From a checkpoint of a small transformer trained on Wikipedia: no biases in attention or MLP.
Each number is 128 + 24 x the weight over its row's rms, rounded and kept within 0 to 255. Layers, rows and columns count from 0. Numbers have three digits each. The size before them is the row's rms in percent of the matrix's.

# layer 5 MLP down, 96x256, rms 0.279, rows 65-95, columns 64-127
096:129082108188111144149101098132148105139127170127167120116131107139157112129092132108137114106138114135117109154145127100166117129088100140095153162133124128166131101109111150159163122118083105
107:140148141101107139118160149170099105147115135119147162138064121085109115093165145160102139101111120073099121106141141131123134147136144154120116104114122150162096154103146165103093133112090091
095:138071116066148186163155131137132096129176117140127130124084115068116107168137141111130164123128135139091149118137146108107137129106106093182123133133122127122132102128092144122126132118141159
132:183099131133116132140136158130127165120122151140111126160091145102110133170114118133119101147156125142139114121124079157138136180111151156127122119126168139089094131147124074116134099119155132
095:143119119051110125138128141103117155098124149128107088143115141135117096105150136101091182152152124164069107118103115120150133144135156138108119120135096099081110083154145114094096121130149128
128:112162085162075118112152101130125136130106116121112123153128135135167126110125152163090109157146183132140150116134110081144130087137132079171204141142176142138104121102158124126154114167107152
095:149109154141109121089075123165130164095161131167147146175099142119121135124106141140130125071138142123108161114115142174126140114139133116123154118139120109120106141143120119155098103100128169
103:125112140128134170166145131139148114169141071132139116105124129103132118165144141151162128167077146115151137134104182133148105142119122121145126084149136142129174147120139125145112143141123124
105:159133117130164108118152143147117123195134145108167139122166156074102087092173127152110127133122098154098120153121150113175134141161162148163099151146144125123110138146112132093105139116133098
095:143087163078125146146139114143109148119136114140155128130085109094169107136128120107145131162107099109125111093123103154117116104158129131107154076179121154116094157154144119115148119110122154
103:117131117106138121148121120121111111122147142109082153094113096178119130078123110141133111085107140089095134122115143086134177161129137134168143135114150200118109141134116133152119151125110111
107:143145116142156108114136120133118118109102134113119123150086136130089141144133167133125151105167154097119133158169138127114157106063148118135105089144203071128146100147166121088127123143123172
092:137094166098121115145112145149104088120146134120145110147095130152125150171114104167126153121130122150113152148099174063155139157149137142145129130164150120124104127154169085125127115144106182
095:134135135084077171104163131164124127142134114127141107141157116098164173155114136110128162116128139113155194108143115091175087133095111147151123107143091096154121066148136143115133123151171132
101:115154108140116105146142127126162120107149139084130119155101141128165128138149139154121120128126161143130133096126117106148117168144169143066135101154150133124128120126121124126113087107110188
103:143097103124115136161118146122137097123141124112112163097113131136086150117121107143124143114123117095117116136125126134121108132163144130151119107109137171129069113113157137104158136108155129
100:105081106108108127147140129171092128140128115166141147126132111172128146147116110111128108084136114133110176089191110134114101119102100142138139124121164139153109169137097120152120158126116125
103:157144133158127143143097108071091157108131146138118118117120116176143114095132105100159128082198163113089121130119144170128136094161147128173125146175142114117108156137092131133135124091088110
108:140154105140128159147148099173089144106102104126116135109127133139077134090114117163143154107170146109103110143164102108114145168116135105130193145164092126146100114091105122096138139134086098
091:084114137136136094109124098142096102153107081158127107111102111135100134117123146131176105146169115105172122138100074115095125169085107143119067104121120094136129109098109119144137139156119088
106:182140145151134133155131097076152147126156132108137105114157127118115129114119162114154141143134158109138128122108108103117117149087116141149140111127190135162189098103157158134113109135127149
102:140101141136090122166123102135123175131113099091093141101070133117148146139108147148122125171096097133127095147131133149173138133157088125117091142129161134111132094136155130163112107131164131
099:157137153116109159119139137155103149111117103156080133160112144119199140085127150121101134133116126129127123119146123158151175150125094090100121109143156114115081134115131112115101120162157126
108:110115175105118126160112155111154145160095157100100107136163094114138112131122154082132130167119087157133136128137147153150163140110097142122107125137144117117144115150144110113111108152144148
090:145184107136127122090119119168121172197100154103163157150179120101115099148141163162119050108202143136116171094129127161145128150113156135123120081112160113161108153074107144141194101119123115
096:143118100160145170138162135199136114107127133143117114126149118134112136137103094127104107109091162145147125151152111130150156167113149095167161183167126139103131143128143126098151126136083104
086:118146119088127137064132117132076169080150137159098120122084132041126122110141149180146164130142129124101118116102128161111120139146121147117114149098078136122140135090062134146084129101135162
089:140161109123123160130106117127088156170165150119169135116115127075114140097133129116152134127116125083104144123160088133108125124150146139109112100124095171155106105102159103118131138123130123
105:080140150101160192175113148148127113106149102123106131166143121095117098132169143110124145164110108152108126128075115154141162120117153121129099134113097140084157114158166098119145106144065141
095:120106132105144101135149109134094132162139116139146128107160129144120118105154116094115056161134086128109117111118098082137132127123130155127130118089083126117113084172143105125114130095087147
109:127120142132125133138102126112172159110131116122086137130176125114131145137137147147105129166116138162127173109095110123129108085161113110142144136164132182086135110204132179135141109127079147